Part of a small language model's weights.
Size: MLP 640 tanh GELU, vocabulary 858.
Training: a variant of SOAP for these matrices, 129M tokens.
Each number is 500 + 25 x the weight over its row's rms, rounded and kept within 0 to 999. Layers, rows and columns count from 0. Numbers have three digits each. The size before them is the row's rms in percent of the matrix's.

# layer 2 MLP down (transposed), 640x224, rms 0.0868, rows 474-502, columns 112-223
104:477523512496494524432465481482533506449507494499465536510532532514521505507489513534492506476506474494538520514496491510536474508505475542473483493528488472508471499515551465497495505501497469466533476541482507495496476515468505485468476510497544503513523496489511503491532478499461505501502496485465499528487493463533562474454528465511
106:540521466487497495519518556501483497478506501548494545534526495556510532510534569470558517518504523502497530505483499512473557483529504508539516472486521522513461531506525548522521523510492519496527511502501517502500509509511522481516512492503494488475501539473499479477468533490519513488489523504429432514575516503493534493539508540498
085:507513508462492542466509561519540532545519489510519541455484483502507496492502498549547481490458460561493493486488508514547501509505517531501457494514521460478470491490481456484502506478510511488533506496491495520467527515498528543477527551476498517482529478513510494467509529493475522464513510501473499478471509460482482497480490511526
106:511513551521489524532520461517494494486485507481508477503532459509518513523495510501495479480486498474488551562549504485539490454457544535502508509514507519468525488554473518467467556495535459507528510508449492500483439528515479466530502477522544475468513506520478540525473435506521524459504512501510501543504471489490522495466532482495
095:484499548501537451495496452472533501498495515495493504521524528497512451514541511544502492519528503494464477522493469510490477501481494435466499513450492501523518488505493458498496523488501482508540522534492503501454502539550472462465523529526464531462484534522447532517518504538496536517542512500504467500482492516545519499487513496530
104:518538508518473492533531481474533498503534512527491488489478483508474476500534495490532464515518478503484484466521468500495501546505488496505473442540515504475471517439479478462538567487486484492496475474456535511539493471504530485478487509530586521527507476517516496497518487520486525494490493489489498491541544524464498542487510520514
098:493523496472478530520448482502496474478480497471498470420522472487508480522507491467483463476535544483502503483521500535523516516514499515486475515516478445501495482475497508488532543489513487503474433504477553485543487503486562481496462529532495501531531435482501496538471486546516501508528499502480541490492486526495514450495507508483
116:499492485494508508473522487506481528493509486522522452502475496461486518488544526439466495471536493478533517460515496521507521494508521473523486453454482494501550540462487474465482479564484530496474495510521514476531470505516477511429537507519538461539499510472510463517516499498489503470496495504515498507487518495484485472515503481494
104:435524486499466495498562474531465523530507486570494481511460504555521503524500476532517537526485505513530459471506508489541494443442485453510510505484487526513455439517517476506550475476480517498497559497504503495548466502508511512501551477480479449509501480508521485448532506434499501496452486471445502504509511509466474496502515496491
096:504478480499469504493516442515516542505519499513514504522476449484459399445496515518469479526499500518524508473529509491467492514509473528494507479483503498492502502472526522515477462463512467507512504483506436508509495496459502475497518534565476502501506479487468512498482514440487532488472519512499488530467519496480475504519452477505
101:506445479504497486508513537527480557517518520529498501515467471496511501525500520465493476486530551471525497483439502463488502502483510490485488533529457499505496479474533459440507542530499473476501511474513484519500513578531500506489494533504524483483512511502518467481472494504494469487538483468448486480497520471476507517507522513481
096:480533496521483515520483544492522473462507512506502517527567473495532490486502487488493501512488495505521491490537514526495509508491525541526510499530481566505500497448537489484482464507506469485488502505513447516501526452457474482521493492506467490517523477542536523469494530516463532520512483434484462546463507524511460474530493509553
092:540508486560538525496491522503528500513473521500530485461497481529448482540514492521514482476488475516479529525507483477459485496542477514471466519511535480509466506502519476518545477490553454519508483504460468499464551515540484475531475553529491515479482542496511475486506472491543495475465547462457551502473479531514469491485503523527
124:489523511524525504464505519491502479499509517484478474522542544531467500502499482518511477527497460501470485478497509492518521488564475465506506502477497489478519494442537470549490533485491468511461467479472475440478535506506492508497495521506520532449458530529523510538507498501547538521508546457482476561518487538515516502470556544499
106:519513503515488498501474526532479504533486499484523484457475515504454505514475492490463522523574545483539534509509497534479507507493476545487447482501497470520473571476550539504511494504543487445498504456520482508529533508492503493511507467543547478524496510481503524483508494467471494513514527528490512549501492442506504460494484486482
101:459521531518434528545514466517475520538512471496506509537481526515511504495527507488503507504522498519474478503533498555481543474533488474452490517515470477499525499562512496469511458488506523483466473518513529550445472485501521470514533524526455479481482489491482511507547518474519487508452512499505495519487476549504465533498503499534
109:498501486477514547504487507505583515495498495511494495536478491448471534490520526481486506510473481523487474505508534532502463484528483532507481523484447494461509488523528524510519467512436506534513476495520479502494494520518473451550497488560507508532512482528455502508491530519532501496560515521535491516505536502505503499501508487531
094:519490558505502526491474509494529463510507527511511501510511496471496543501511497477464450469502483471527512504494490506504532516469465474510506508491509523519463543518433550487527496505528509529453482509542501470458529502507499500499450480527523485510540476494517526523524549466543483486548468497511503466481457444462511493540507507507
094:500502470483542503518482505526522464493484480510480521493525468501505476541527463520502503501508508499488469522496494468483477504510487482508532497547485487480455531493508475498469521471521520474521511514522508499540514539522478483451467518492556453529509500487463502433480496523467504507511501476479499500527483516526479514495491513446
096:527516490527502560492485505549514507512510516499431435514514492506513490484510477491485499456506469527483552493515486483521500484475501447473501503482476502529527494496505483515509501494517459505486509500485492494510483499517483504517430502502490529503449543516510524483528557544506492466530489502539490465528499488498479524534463508490
101:498483492523489505450535498470494521512511527494523487510504493479474489486515473509512521524484506491510520509523485468485515537499481535543488500508475518496492495480515520515476535492495538526475498462524544501532470484528484504454498525520551539465477528503492479498532531451497499478508452494520532511491496469540486498480534464498
114:493505492516462485458486538495529495467476500522507556528484475458474469498490501544463492492508494498511483509522464494487460469506518535433546443519516485477533442501510502546499536509547535496519484511506528512530500475504490552473505479425520525482497494491503516497494507489464488499465510504498502485481482526522535464487478485464
102:514505486473513494443461485527533484503509464503497489472488542504484506540478477505498470475469542531479487531488518484453517515475502505507515504449542481528501550497464508505449516518510503515434485535486501514499550512507540528546543479505483516506509526476477504493537454515513448454500515496499507501498468521496469506518490486574
106:561495472573503548499446486507523483497511507482512520518531479483494463537486467464478468454513509471537514494465516472508480500488487502535493479515470471509511495495492463566456483514508518487490521504512527480521512539522473500502494521521530491496517503519524544485515528457483521545512508522473522485485476504473490480521489514516
095:488464490501494516500496507509500491448491503490509539481498497481479511491526541462516507472501497540541461487519512495507504527497467509465466492481529550490502500527499531564494465481496502509492465472557562491528516510522531478545501482494526529481473472491543550491519529514498478483471531488475487489478516504509517484476509537523
095:463497508499502459479535477476549495485516504473489545491496491483452470469477510497577471528465452471538535492518495511477532515498483537507487506452489457533499511506537480520486507502483487497481486501567516495487511519490483486519549479488458507493426473513510508506540559531515529482495492527530505485521479527485485474547531494504
097:511490491521512519524519531493467468527471497502519473548478511469501495500537467475500532562506494490475520475472461473476497518503442486486504468468530485478434477491525502502518477553531503486528515496522484471499471481509464501501550487504496520493484518474499453524454469524492444507448476434532489512535525467498503483501501480516
103:506482536461513439496494493446521494517493537518485517452495497549464499489498515458481487496511492475534491516467534527489462498485508558497457500479521487494497482453484514503487499529524476531527473495541487451508551517543470508474483485489535538537525510458491482465500474511510515504482546476516537485490476499501502477476480482437
096:474540521502512510513490467497496496503528502497495522482533493478489501500551547503541448529509555488532480555524506469491472480499539478545478482515491546500493473477475461518495503496476507489491508494482498472447481460504492518454477530505483489502542502451513502483503517464492489505514512479509498460524445468467491497496553504494
# layer 2 MLP up, 640x224, rms 0.0935, rows 475-503, columns 112-223
106:474466513495502511452523507472517491510516535505518522471532558441520520484507514467526530500499509466450507489527482513473479528494537548517512488489526489519500500524508514500534491518479549499490515433498490489467448498521462482465482550525488485439505460519480472494480484470525513482491446503550511493508502528523514519531468493492
116:523504477531496531523509443491544467520492508540509522456471529488508436524456523452469492517462473487501533511510491502523490517528490488504515451510463484463491503456480477490511495494498530473491521534500532488532459493475484520483508500471472467486469502501471529523552488495459459514507528501484471481499479475473473497483483464505
096:516495500505501511503495501440536494505477523484482507510507501475482486490496475486521557471465518528451526529499468479467541490489515490514528506515476511489508534513507512472555497510525539510472542493493478482517525496469517467485513516535482462495514518498501490521517484481538499515494507535491481494523538519498493567464502512533
092:531454570532513459542527487502473489517496482492508522493524450499512498497487511501518491502521521490531461507544480455461498536450530515504515486493500498477540510469480512479479501493492540470491522474516475531516520517495462541506518505492557478490503491517494493475538514491527525507508514517488502495482517526484491473481506514511
107:500519491510469491532518508506502530493513555524514482443465546476508461506476517550523527495464453465479537491531516491487515485498479473465519514498525523518545460471477525496511535500499465498500490524506485482531477458479478461460491508532555504552463524517480512485488479511479513472487481527466506475478505511495499528520465444491
105:490504481512501504533468507476466505502463496492506502516490529484516482499493490462474488548526486483504451494480473469511518502518487490494511531533486495475493525462488461449516500501518507525511492535556539494526517524465507527533503510482481493494503471453512544512504521500522521499507486513494526498488474514465492501504533457500
083:507477518518495498507453504494498515505483509484530480477494490512463515505516512478498523508483492478495504513514501512520507490485499500538530493454494541497498456454539462477514499527497514478525574480490491487531465447457474519481512506508515475476500548465480432510498477484483530501548497497520509487479469527518493519543566527531
100:516489517507499537485487502509454547476558487484507472463463523481491509531530500471525496472515531509510513516469466499475473476506520487472500476501495490495528498451459525531470497489517507536512540525508547515503505500503496534530470488498509538535472496485490508523464518477492481453472487534535499490543536503442435504470493502521
096:525488521515519515495507496512543501459539533501504493528459488512489538521511463466462485488497492539490522501502421518469479493467528511536539516498464478528468475531470473478523536530467485491451492514453492504520478475537481478487512486499506442463494524521495496506475507511495518518491453539484518512508497478516517491498524526472
102:494479530503487481535554476535482500512494509465541470534515479508507509497462500516494490471517497481469514460488518489504532468545514504514498491523523509558507459496450527526511496502488520540507543475483494515509504543488476492522492489511458514494473508525506514493531482506477486499540483538480536489519545475474478533479517495527
088:494470545525460464465511510501516517498459520446480482449501558510507470495527437508478534499532507466522507510467486496502510521518469506487516507510506501504506506545495497489513510498480441499502540532491544509515490467519496506513453474548504511506486491480501451541442509560497503495476492503536539487506496494527472479519501466532
095:490527510458513509505513490521515543500540510490461533496503498502587527494482530497474519480509457510476487472522519517501456520503513548505529503484476547521478486556465478491459493489463537482503504502462495540517535502461487495432495504528507448499541515449500512475496515517524486501450501542506529509530483506509466507490544485503
106:518498487492472515474469479468496514508483475529513504528437489519498515473519544488484519495475502509521498528519452479525516499496523524473464550504499466460510509514467502481529493540504552465500509492497524541509470485491503489437492528518527523514503523470458529502510536475515517491504411503528505486492514539539522526517455449488
091:536506513488478503407501491515529484489505537518488470509505497493503494494507506529513498524443519468447443508490517458562521504526524493474526493500509485493513490552482534561507493510535498523514543513478503503497506514516537515497504495452522510502483460472516457498519475511470530494482485537516515500512563521509508516486527521522
111:494516450529495456502535465521495494477488506487471517462518476503491468467486486510489456526459466472484481489501504503504488527534529506495491448449509487480523528515513473491472442517512504442497527545474464477510432456474518484503499508512488481548512496525502540542455491485550520495492536532494503461523478471501471542507526532499
139:474522475488502545516488494431483533494475464483460502463533494512500485467482520485486502508497450527519518464501531480508512476548537481505530511465440459512492537507495511487509463502480498502480497491489528487507527480544481488501475468482541520477523457532517489559519499468512509495511514521508486542485540549515506496538503436499
097:487487453526515483516522491511492499486501498495483520541485519525493500491455517487477498531503508529471480463453498495476492454482494509466514495485493444503526488493517530486526538479467480459540528492491544524507447528484438492523505492498506507508474483480480463487536470494514463501480483499507483488531493511484497518481549471496
103:488481526483490450529558473486484510445498488518544505512493514469525484498503567522490546515504486499491491490521495528500522525539471521532491474478492503475504508491519530509506485549466501524502473459475445543521544478501507464492486503506468567522481516496522531529518503485489511486498519551494474545507509485539466481502529470480
084:456507483544509527510425520505476489492518539520481509511513523522453523456509541483483529535494517490491493519476432510510471513468462497491483492492505502483538483476509487489531468500482500481506494504458526492512481515475497513494459453559488544462481542480535482486438494500478517567511493486477485485494503526491507515569489481499
078:486507509502492534449512448490470531435501503509511467503470520511460474566484501520509513462501490484524500536484508499501487482497484487520523446496488562470513530470498504468476508508445527519485501532499466498475536508512464520535488499484458557502550491522494477522552527466449512497464498555464519515494495521510505523499457497496
111:522516506496488510512528498470521583486481505481458456491459516527489503540495492512534491483493498492509496546492487516467469486538496511468502507498493485466491493533488528485529493506473502468465484479509541502476477477471490527494491507549531481535516522533495514473492520491480525457467508520514495491448518490472472505510519500509
100:501489466505501479485520507498495511508472499482487514504475524471495524509453574456502465520483509498528517482501476482522442483538467524491525519482472528508526499510483531434499523509498515501530529494493494464505544503543439489509485513511538445541527517515535547502505497485504497500525477503475514499490529531530510494512484549513
101:506491471504505471468464528485489496447501516519528499547522512497491501530542537503481516485519493492475468483471484525516516506502505504508513514462498506492506504482528445462551461465482483500528503509485504506539472518487482487480534541513508480502486499482553509521457484492520524501456470487500516452524498531509499517528519488534
088:478528459477501448476486494507477503488493530495455495542524526525488471493533499469469506529490493489467534542505480499501517511497496482512526481521444453480492509473453527494521498500528535524516509500496506482501521488487490507527519518466518485503473528493477481491511518458506514504467480530495476441445525461525462519507504466532
094:481543518530496481490473477476531490523497469536510513516490480538487491521521539485477544524532475453522498490520446496540534499499475508481514494486480493512481487492506436508498517517489497505515489550526497512508464516557528460487473536477492524518477487529536508475480503495510477490525525558535515480501487525514508534504488515485
078:512519460508493519447504516424523484491508473451517506518521509507493504477500509506521461514492506547515494503518514554488491486524523506444581490525496497503527561506477491470507536513494536562481498548447483490526486545528506483506493456500491496512493504518472458504482474505540531478482532514522491508500551469461474466543495508502
093:515533484491515493476470487453484499516483532458557505506471498459522496522493494492499469500514509472512531503483473502506518519468489514520475550492511469475455534494478543469461496547491511557512469507536473482513482467495489448521495488546513532502539475485517503523500544469496488460501466493519480444484466524456531466458470481503
119:512495527511501469517548519467472490494526522503496466522456517449484464508495523520505479501488481446502514539494485486485528497533491466494491488498502486478447497481455543505495518498501495512456490532516505478510506549499523540484475506497471500483509480528512525482486514462491507495520456490500498524518528490511487481510457543484
116:507523509512553456500494481510517489483494487492492470478499464514470511531510477458467516505501484477492547521481426521479519521461492486495509484517568487476512477494513457486508468480495513518509500497463482466503502549519510569457486526462499537514511464493537522527463512517500495541531498533497500467532511506534499488505515494483